Weights of a small GPT-style language model, trained from scratch on English Wikipedia: vocabulary 5777, RMSNorm before each block.
Each number is 128 + 32 x the weight over its row's rms, rounded and kept within 0 to 255. Layers, rows and columns count from 0. The size above them is the row's rms in percent of the matrix's.

# layer 3 attention output (transposed), 256x256, rms 0.131, rows 236-255, columns 64-127
size [109 111 109 109 112 105 106 104  95 105 110 113 108 108 111 114 101 129 117 104]
[[130 122 178 126 134 131 169 138 152 122 133 184 167 148 108 144 123  95 206 113 118 124 178 127 127  91 152 124 112  92 164  97 181  85 162  22  95 191  80 159 123 103 168 139  73 139  81  77 102 145 110 112 115 141  77  94 127 109 180 127 103 129 156 121]
 [125  96 109 151 112 133 143  83 138 113  75  71 141 131 117 134 168 120 126 147 146 140 165 135 132 104 157 167 125 140 181  95 152 143 105 101 168 123 113 139 192 150  73  72 143 107 136  99 151  91  96 197 152  94 142 164 171  82 132 151 114 148  99  90]
 [145 112 155 122 167 109 117  81 174 152 154 154 132 116 104  97 137 140 127 107  94 142 137  88  96  80  93 183  66 166 164 103 163 109 136 160 140  77 159 104 158  95  82 175 102 142 121 127 179 186 214 101 116  85  87  72 166 132 141 111 137  46 141 113]
 [110 137 126 105  94 116 155 108 126 151 164 166 138 103 112 100 108 193 143 128 137 125 145 146 203 123 202 150 136  59 130 143  87 148 132 120 142 100 126  86 122 110 135  75 134 152 134 128 217 155 165 117  71 106 134 104 118 141  95  96 149 121 170 124]
 [137 153 130 142 153 168 161 131 150 132  99  95 160 123 123 157  89  97 140 114 130 115 145 128 110 135  60 129 176 105  95 116 143 144 132 119 120  90 140 144 108 124 163 134 119 155  96  94 168 124 164 132  83 123  72 137 123 164 167 117 137 169 199 154]
 [114  79 125 163 139 171 114 114 151  69 122  96 195 125 127 136 105 160 150 101  92 122 123 227  94 120  89 206 137 172 122 112 135 123  57 138  98 114 146  96 193 131 136  80 109 152 121 123 107 113 158 134 114 168 126 136 138  47 144 113 151 144 141 201]
 [120 109 143 100 102 118  79 125 147  63 102 163  35  65 157 118 114 121 118 136  97 110 155 135  71 124 184 131 149  95 135 137 133 145  85 140 145 147 106 160 145  94 137 148 144 169 101 127  91  77  94  91 114 127 124 111  95 125 126 105  71 116 107 144]
 [140 137 185 125 137 104  93 158 143 129  98 163  94 144 149 142 223 142 108 106  82 117 113  74 162 118 127 148 128 159 171 140 131 159  49 152 146 144  94 141 104 107  85  76 134 134 133  87 152 163 189 131  93  63 113  97  55 111 141 116 135 101 144 171]
 [164 122 137 235 128  96 182 173 161 124 174 129 113 178 185 149  90 171 149 108 128 171 123 133 144 101 143 114 113 184 195 143  95 170 103 149  93 162 125 181 178  90 137 115 167  79  60 155 165 119 119 167 105  78 107 171 135 145 136  64 127 148 147 184]
 [142 160  89  74 126 134  94 149 132 133  66 144 190  93  96 149  93 112 103  92  79  93 124 179 154 132 150 115 110  97 105  98  79 131 121 182 110 101 175 164 160 127  72 167 107  76 112  82 114 106  89 107 129 132 167 116  61  92 136 161  99 118 153 145]
 [147 142 122 134 161 199 147 107 115 125 105 120  80 108  61 103 107 131 102 102 154 143 181  71  51 155 125  83 133 159 117 121  84 178 102  97  93 154 176 113 146 128 118 174  89 122 120 146 120 136 156 113  94 152  75 100  65  69 110 105 158 193 147 147]
 [144 169 101 118  18 130 138  78 128 190 154  76 186 103 142 167 159  94  95 200  87 138  65  95  78  87 160 134 100 183 120 100 110 136 104  82 123 156  89  85  99 119 168 107  77 137 150  73 114 117 142 150 129  92 124 133 152 116 159 175 121 128  71  78]
 [ 86 133  65  73 138 137 155 149 143 124 120  92 117  85 132 144  63 130 170 114 120 104 104  98 191  77 114 143  56 130 164 135 116 139 142 148  96 119 128 154 167 128 130 165 152  91 143 160 134 203  81 153 177 119 104 166 117  80 158  37 147 109 192 133]
 [131 115 108 161 150 115  77 162 114  94  99 159 121 151 115 159 125  83  87 156 179 156 101 126 102 144  85 118 133 186 132  90 138 143 201 121 112 169 138 143 115 167 131 159 133 253  68 119 146 123 114 161  89 117 150 131 182  80 113 135 161 141 151  94]
 [ 99  80 169 108 176 132 165 101 133 109 162  54 144 159 131 181 129 145 181  99 184 146 104 102 149 119 176 100 170  88 158 135 115 132 123 208 110 169 178 141  92 182 102 125 132 129 153 149 189 147 139 157 125 113 108 103 101  99 120 162  72 116 172 125]
 [ 92 159 112 122 138 123 135 121 155 115 147 132 118 107 136 112 129 123  85 110 131  98 139 123 113 190 124 139 129 142 116  75 132 137 100 157 167 144 179 137 118 123 101 168 116 148 116 211  94  62 129 165 130 130 102 174 118  98  65 105  92 109 128 157]
 [120 137 137 164 186 122 130  94 202 130 105 131 108  71 102 165 145 193  64 129 113 134 140 129  90 134  74  49 151 182 110  98 143 121 121 127 135 104  94 148  93 159 117 142 121 150 150 149 178  98 131 193 158 100 177 103 173  79 175 163  56 117 104  89]
 [149 140 117  58 131  85 192 177 135 110 124  97 153 148  98  75 101 172 107  96 179 152  97 127 129  38 147 145 119 112  98 180  76 131 124 121 133 100  87 106  99 174 112 123 100  62  84 149 160 163 107  96 141 139 106 143 228 150 158 145 110 145 152 150]
 [106 106 138 138 127 121 146 131 179 124 124 124 121 130 177 149  85 130 109 116 116 100  79 164 182 141 104 158 132 104 122 139 167  91 146 107 119 141 100 128 130 136 103 174 168  93  63  97 131 133 156 166 121  92 141  89 101 131 159 126 109 105 136 132]
 [ 92  93 115  89  83 114 153 102 103 149 127  91 154 107  75  88  97 122 108  77 140 171  89  79 130 104 129 186 154  81 144 119 104 121  96  93 119 113 139 159 108  93  95 156 114  96 108 132 149 165 195 135  95 147 117 145 173 119 151 171 144  78  43 142]]
# layer 3 attention value, 256x256, rms 0.153, rows 237-255, columns 64-127
size [107 106 110 106 103 108 101  99  97 112 107 101 105 106 102 102 107 108 103]
[[146 143 145 148 141 150 132 143 159  96 150 120 144 130 178 132 228 123 151 124 137 148  98 146  74 154 122  91 102 127  76 217 150  74  85 109 132 143  71 171 106  66 147 109 183 175 115 142 131 169  98 127 144 194  97  91 149 139 143  97 123 121 154 105]
 [158  81  94  97 131 134 119 145 138 129  95 118 119 130 110 130 153  52 101 133 139  92 138 123 134 107 131 115 106 124 161 165  87 129 130  99 186 169  93 130 126 126 169 137  99 118 175 108 112 150 156 104 144 136 100 135  75 203  92 152 103  63 133 131]
 [101 130 183 125 164 128  68 174 143 156 100 130 123 123 136 105 111 165 170 186  70  70 153 136 106 124  93 114 136 100 135 141 121  57 104 141 150 119 138  89 135  94 166  83 151 139 145  90 139 110 132 146 101 143 155 129  89 107 119 145 202 158 114 138]
 [ 58 151  97 138 136 111 142 115  96  84 124 175 143 138  99  75  89 137 144 116  95 137  84 158 127 120 131 177 163  65 136 135 119 192 123  90 109 102 126 135 175 116  49 142 132  96 139 155 159 133 178 131 161 123 142  74 163 149 101 128 123 159 185 160]
 [159 120 155 114  89 126 137 100 133  74 139  91 163 125 126 159 203 108 128  92  76 140 140 111 151  81 170 137  69  93  93 190 202 177  99 130  98 172 169 161 138 111  92  56  95 121 103 183 100 125 123  88 154 109 128 107 154  70 149 111 131 123 128 161]
 [157 111  92 156 110  61 113 129 121 136 203 164 127  87 185  89 157 131 124 148 130 146 151  77  33 147 114 115  95 131  98 121 130 145 133  42  94 146 168 151 115 146  94  83 148 155 162 143 148  63 110 108  89 145 120 104 110 106 132 153 102 151 114 160]
 [133 109  87 116 124  92 139 121 134 163 179 188 123  96  68 179 169 144  60 136 169  50 129 117 141 134 157 113 199 129 120 198 127 131 182 138 160 132 186 142 160 124 108 125  85 121 149  86 111 118  94 179 182 151 193  40 134 101 201 119 107 160 149 125]
 [108 112 132  88  77 115 180  94 134 142  72 109 120 131 202 136  84  77 132 126 161 142 158  82 104 184 162 123 131 131 108 167 160 197 126 136 167 143 141 130 141 128 163 111 136 127 122 143  74  78  76  94 127 138 153 138 143  91 177 131  86 135 135 148]
 [105 167  88  90 111 206 169  84 135 143 125 149  87 140 167 111 127 106 181  73 110  70 123 157 148 138  95 153 144 168 123  80  92 162 119 139  99 159 160 144 186 179 143 105 128 159 111 144 106 144  70 154 159 184 153 114 136 149 129 163  60 186 205  84]
 [110 120  88 193 111  86 101 125  79 135 155 122 133 105 134 155 146 144 138 131  79 151 160 104  77  72 107 167 172 134 187 160  93 126 114 172 123 116 147 164  90 116  88 181 124 131 129 116 106 133 160 139  93 116 103 104 145 168 161 178 117 106 137 157]
 [123  65 119  72 161  93 120 192  40 176 139 140  83 130 127  96  95 116 158 134 110 146 110 169 125  67 106 131 116 136  82 136 142  81 128 143 158 157 109 113 134 165 133 101 136 145 128 144 160 164  78  92 118 123 122 127 172 147 120 103 190 120 131 142]
 [115 151 175 130 116 159 131 145 125 193  96  87 183 150 136 105 116 123 183  80 156  88 133 124 136 101 131 112 132 133  91 147 136 160 115  99 110 121 138  84 115 145 126 130 221 109  55 118 177  76 127 168 118 131 124 157 114 153 133 138 145 147 175  52]
 [101 120  79 144 159  97 146 107 170 115 154 134 130 131  89 115 122 145 127 149 145 168  83  76  93 115 152 112  51 200 130 135 159 146 129 176 175 168 135 110 160 107  94 242 150 129  72 122 127 110 120  86  81 144 136 148 119 182  85 108 125 137  86 117]
 [130 167 102 187 103 112 144 156 199 162 116  70 140 118 130 148  73 175 146 159 123  97 183 147 141 148  90 155 161 129  93  65 118 132  95  64  97 116 155  98 153 122 134 118 122 101 166  98 132 202 137 139 135 137 157 142 113 144 131 111  95 159  65 144]
 [216 135 111 109 135  86 136 153 128 125  81  90 121 124 174 148 125  75 115  93 156 136 148  67  85 173 139 102 132 201 191 190 135 125 121 170 182 161 152  98 119 104  96 106 140  73 102 192 139 152  90 115 135  85 132  75  93 120  78 124 157 131 101 136]
 [100 145 131 145 142 132 167 110 121 106 177 141 147 179 127 134 151 187 135  97 120 150 171 153  68 134 173 145  92 131 125 158 157 147 137  62  97  97  85 150 157 175 142 143  73 121 151 108 118 128 146 149 135 104 146 114 119 118 117 112  73 110  84 143]
 [ 98  84 163 111 137 128 124 109 163 122  95  91 152 153 115 135  41 151 124 127 187  86 111  78 116  83 175  97 113 123 134  88 157 146 143 109 127  95 146 128  90 109 167 129 141 156 154  85  75 159 195 144 114  88  76 121 151  96 139 109 147 142 169  87]
 [117 114 134 156 155 135 160 131 161  78 133 127 132 114 127 161  75 115 151  98  88 191 126  59  59 132 125  73 116 125 119 164  97 135  86 119 160 113 125 156 128 125 178 170 156 133 101 155 132 150 172 106  96  83 148 122 134 133  47 103  47 129 106 139]
 [123 135 125 174 169 133 104 123 131 144 115 137  56 136 105 130 114 103  90  98 154 125 163 166 155 114 111 132 120  97   7  65  71 172 166  84 120 166 111 140 137 122 173 179 145 165 150 147  90 220  90 136 162  88  78 133 165 134 158 124 107 127 113 120]]
# layer 3 MLP gate, 256x256, rms 0.115, rows 0-3, columns 64-127
size [103 103 102 102]
[[121 172 125  76 126 165 125 100 150 121 157 109 134 164  86  90 119 137  87  89 176  67 112  94 114 120 104 172 100 107  98 105 144 157 151 123 130  91 156 183 134 145 189 147  92 122 139 152 138 106 171  82 117 123 108 120  90 173 136  73 114 123  49 125]
 [ 71 142 159 128 156 101  98 126  56 126  86 163 104  92 129 113 160 150 120 160 178 137 138  81 126 153 161 130 111  76 122 122  58 113 125 123 188 142 112 213 126 122 138  85  89  38 119 101 139 138  96 112 143 126  96 148 123 135 141 185 121  87  97  94]
 [ 87  95 125  98  93 117 116 128  96 118  69 138 144 126  93  97 133 110 155  92 150 148 122 117  74 107 245 174  74 110 169 153 129 132  99 130  72 150 118 199  92 192  97  91 103 156  96 108  62 105 125 146 122 165  84 143 149 100  76 116 103 129 107 160]
 [198  30 170  60 113 152 132 184 127 113 141 126 158  98 127 148 166 148  98 146  87 173 125 149 138 110  55 178 119 112  94 175 145 127  45 145 149 108 198  56 168  97  85 144 137 125 102  97 123  88  72 123 146 177 138 115 144 136 114 161  81 112  86  98]]
# layer 3 MLP up, 256x256, rms 0.115, rows 0-2, columns 64-127
size [101  99  99]
[[124 149 147  52 133 124 109 125 163  60 106  65 128 151 128  84 130 165 111 118 166 146 138 176 158 113 137 161 208 113 135  62 173 164 168 182 112  84 217 143 141 182 122 183 101 136  54  93 133  91 131  98 150 144 100 144 136 181  98 124 166  96 141  89]
 [113 147 116 128 145 108 129 168 106 135 168 157 105 105  81 109 123 155 175 152 105 107 116  80 145 120 108 124 153  75 160 154 190 107 144 142 122 201 150 103 146 122 126 176  96  86 133 147  77 147  87 152 162 117 128 142 173 170 131 182 144 125 106 109]
 [ 52  73 125  98  87 140 124 106 111 114  83 127 130 113 150 143 117 114  86  58 151  79 116  78 119 130 178 104 113 155 148 109  96 117  88 157 111 125  72 140  76 109  97 150 146  76 122 102  95 144 125 183 120 159  72 141 114 139 114  87 146 123 109 177]]
# layer 3 MLP down (transposed), 256x256, rms 0.16, rows 0-2, columns 64-127
size [ 99  98  99]
[[139 172 170  90 122  89 115 175 143 163  95 108 124 155 100 153 127 150  92  73  89 113 137  77 161  92  57 141 117 147 117  98 146  83  68 103 122 109  58 110 149 101 153 185 120 135 128 104 137 129 130 128 135 193 117 143  77  78 163  86 133 168 103 105]
 [ 83 119 106 195 161 100 117 108 156 147 126 128 141 185 161 129 111  65  98 115 144 112 182 120 123 162 109 150  92 138 148 142 118 123  81  72 157 127  83 124 122 136 156 122  95 128 158 153  70 183 140 106 121 168  90 109  90  90 122 193 164 101 126 114]
 [122 164 101 152  95 198 135  99  88  85 217 109 137  76 134 144  91 129 121  65 154 127 141 154 188 131 153 126  77 188 140 124 170 111 141  82 126 110 149 116 133 154 156 144 137  87  97 123 145 136 123 103 196 127 173 176 128 120  92  66 159 123 104 119]]